{
  "vocab_size": 1156,
  "norm_place": "pre",
  "positions": "rope",
  "qk_norm": false,
  "parallel_block": false,
  "init_std_up": 0.0201,
  "decay_fraction": 1.0,
  "decay_shape": "square"
}
Each number is 128 + 32 x the weight over its row's rms, rounded and kept within 0 to 255. Layers, rows and columns count from 0. Numbers have three digits each. The size before them is the row's rms in percent of the matrix's.

# up: layer 3 MLP up, 512x256, rms 0.0817, rows 497-511, columns 0-63
# down: layer 3 MLP down (transposed), 512x256, rms 0.155, rows 497-511, columns 0-63
# gate: layer 3 MLP gate, 512x256, rms 0.0808, rows 498-511, columns 0-63
up497 100:137103186177119094124103186158136132114158113086144198114128135129117098123197185092102119146111153135102131205174175105125150137131202182108078153121096091074147110166123103121081089153133142
down497 099:153119142114203158121125171131158141102090148126108174095163119165107112153113169096149135111138200125068108120149100164180148197140101176098148076172070104116158142172157192144122064152149156
gate498 105:128200117083074110134074083133101158150134123161161146065199086154109162158135108086161149141088082150129181146123233158150116121168078069140088093145135136105138102112140161195096161111126133
up498 105:140128148159166231122143105045147142092118116184173137167116123061142160158193158148155140135122173159102119145200120129151142127148100153109096145136159063157103124103123093133112113124092160
down498 100:113106098098098179139094162161123100106060145173168102141084142164153115142184180133108128123121124100164106074157210109130159172134109094110107072106129210129157162151177134096164104132143156
gate499 097:113117108129151134175142150147087121185120119140068154110105119151113105185094144137117085203120114116106121101103117111177164163151100163125154116142131032102135132118132166135097067164162040
up499 099:118154113185176110139167132122097151111149097123066148124103115184158152035155206172186118160080097132104127178109100175102093090099140207160189174122125101122135091119158187122066090166150066
down499 094:114137118175173129114144143134129136146107084090123111194138118147143141118088165190132173168085121127116116180135133136169126039170086110154131147114162156141165129161125155150099121149043090
gate500 102:169155133159126077131175152140186150161139119141138120109136158114140068125113143157149119127189061108074160078139129126167107130162233130090120128111131099192099127118151112199115131130160118
up500 103:093074167133137118100092123107123118128179128199147096115143102128176208129081135088113157149082092081129124149088111123133146152124076134122175092152168144116162184111050182120089112092125108
down500 106:135128176075165114038175090152173156130109170156119122148124119128157192137129112110135117131105135128149103136084107082097114071132155093115117128133110081101134114122048119137126101134128183
gate501 097:183117089149188178105046111080148103100165126136134112151095181091100127143119126150113123141125112073094127211100078112120099089121165163128088077126190100135099158135082166144083118183163169
up501 102:150143131105093168143143144135149124094141180086084142128141130091066112134145148114147171134198206090154050105152132190061106163160144109115167088176088071115140099104135153154100084151157103
down501 099:112098179144156088144156152103143169130132131162116163118111131176116140128137117138164076173102122127142167141148100159148142140150101163087102127098201199073134069098172106142046144111137123
gate502 098:170116083115098105160149095116138165122136091136111139138130083182123130116168095146131153144128158113139155119081125090114117234177122167161089146118079085121128171116133131138123121163056120
up502 093:094128098159151125070159146102123190099124162119123074063156094073074115127139117118182040101156101094136154162152164121073107102095141137084148132088098132129081108086120062152137152179156157
down502 098:078128134105178167114150149159128083121076143131191128100148131133096090133138107152089106110212094151112153132110141111119101108015106146114114052114107117103210128102098138171086148146158128
gate503 099:152157107113107146146085158086142110091151168108148076135136138155098145142085155106138148140094048084154096126089154122159095128138140149171163151166130117160163100119158133112096134097087052
up503 101:097142116136113192120086090087160115173159137152146092122161086163082187159141172145079178183095127112105088100104154097106091061072155148157170143143133162136179152120075167082098198082145131
down503 096:049155142094188147130143122100173113150158133133071094110151053166112133137109188110103133211077131117123096131119116162152085108065081117074130131151115111113119093125138102106105140054143114
gate504 103:114133089103114183191193076167150189164102102121126139180137110148162111145102149191081136149141131126121117086135101170086113114176097188134140126122176096101122133093131108125071122177090146
up504 100:109149089128143139202123120180110112116167124173123112102129087117091099084097112154093151165145169144125120091127142146057162137103115168079159098066140149119137177126134117124164124131107092
down504 099:112109052117093131120149129154167101092161140094096023156132123144125134135076153091077123171154080129098114092110114149165121117125091135145132127135169116122169106135117204154126122102118123
gate505 104:146148091113160128075135135127100148199133190147177119104092188089120115174045132170089142123180073101116159154153172094169112069104181161096134157138112077165093134118110134131169122170206158
up505 103:151146151118198124143155125102110119140124173176146078109097100130084148125115145127132108131098149123103163145112174122156148123037185125148089131115146132122111181111126090151121170100149141
down505 102:122139123126109176058064129163143129120168132106049129125101150162129143131104116099116115157121130166106172130148147100087168096088116160219146147219145130135072125127109073099183123088155151
gate506 105:122091084112090125146095086146132125158164106168149095061167069145111055160094124184105099115112129097113204106111096101117099081068108148191145150041087116111103116116090207145117086092156098
up506 105:107148093152140113105085092181129134118158111140124137089137101148134114111116086162128184108084154126082135134172111055113118155140191128117119150148144198155145088103120119163121098147150076
down506 102:165100119133100160083073134099168090122094149135174099053133079056129103114085097089151129080074123101150109146092085135101124145093158109195116160106128128168087115139152082143168119128112090
gate507 098:118147170127164071138084057128087187105115117138145073157173127153077115164098031173161120163126098118146127112156127107126147142132186132195126225065125143153126149116162145126106144062109149
up507 103:109100123155152091143123136152168152097149175102082189163157124097097071112099114142154177131161161084168117129144087108107145095113134116192168162111108149102154144138086071181107095114080177
down507 094:065133098165127128166097119171111140081150121111147131170152100118085154128136091155158080134153140140151084156118094126128118115141165104155159136111119120107136062109112072141117126133156157
gate508 091:171088106147087093155028137114076144179177182174111147093181108126107125133150117118126129112164151102141090129149166135169054139132095166149123123086107131165101129120118108073149159134116121
up508 095:109120134135134150114115113133118110173167144179063210089132145114117104107125094067077113165128132114131159100120200085089113098159096117102120107099100203164109109157131157134168140113098123
down508 096:136115115158127118128122175138097161142171117136121127049121113118117152086129136152152130158177155130135109105120183150166129128112115156126137126202131040122124165177142100153121105158098120
gate509 102:141121152140153087198156141203097110148163192155111120089148140182095104077116118176116132188106108118111177098188128188091130126133137174118113061036137129172127173160092062133088136109119139
up509 103:150097111105172165185124053106137076112153108176166106163152140111122091133164146095163110105113107124147061135098080180103121114171249170133098123155110121117085129177113112140122140141154121
down509 104:165122109133141089104131139139105169118080093169078119143178143087152159104157130131160130179104189150111097106088103149176169178088166131100107083116132064080062113099161181096150106111168132
gate510 096:087121132130108145167141111111098133194104120099167124064191073109106168151138090113141185151108123114158131140161194126134153111135118126196096143139153162092217105096083103095163104097124159
up510 101:119154120156123147100051095137162171079140082093166161123127116112142111101139097108114169104133165178186154132125102115124044133145129049094119156126107118113116113166157148115102119136096125
down510 101:119172119105127111103097093127131162178121128114095126058108184086130152107121069107149102058184114179112124166117132090101152114127136126126123130125098181135212149185194129119139163172139151
gate511 099:114130171102174084069128148130045148173145162116153128164102129131052085190148118116098140158103094096165079116111151116145144161125154105130148135134105073139186141085111109165154112133133156
up511 093:114070108158098121160157133153160095105064158126067144112114091140162142154096068124101081125176207158081066123130155140169147072121183200125050112142112096125115086123073127132105097137140111
down511 099:123176119125144076119117149100165115155062144104143104186130137112135169114144170157178099145071136125136151148086112056110144140197164136072185153129136085143146120147141080100133139142146149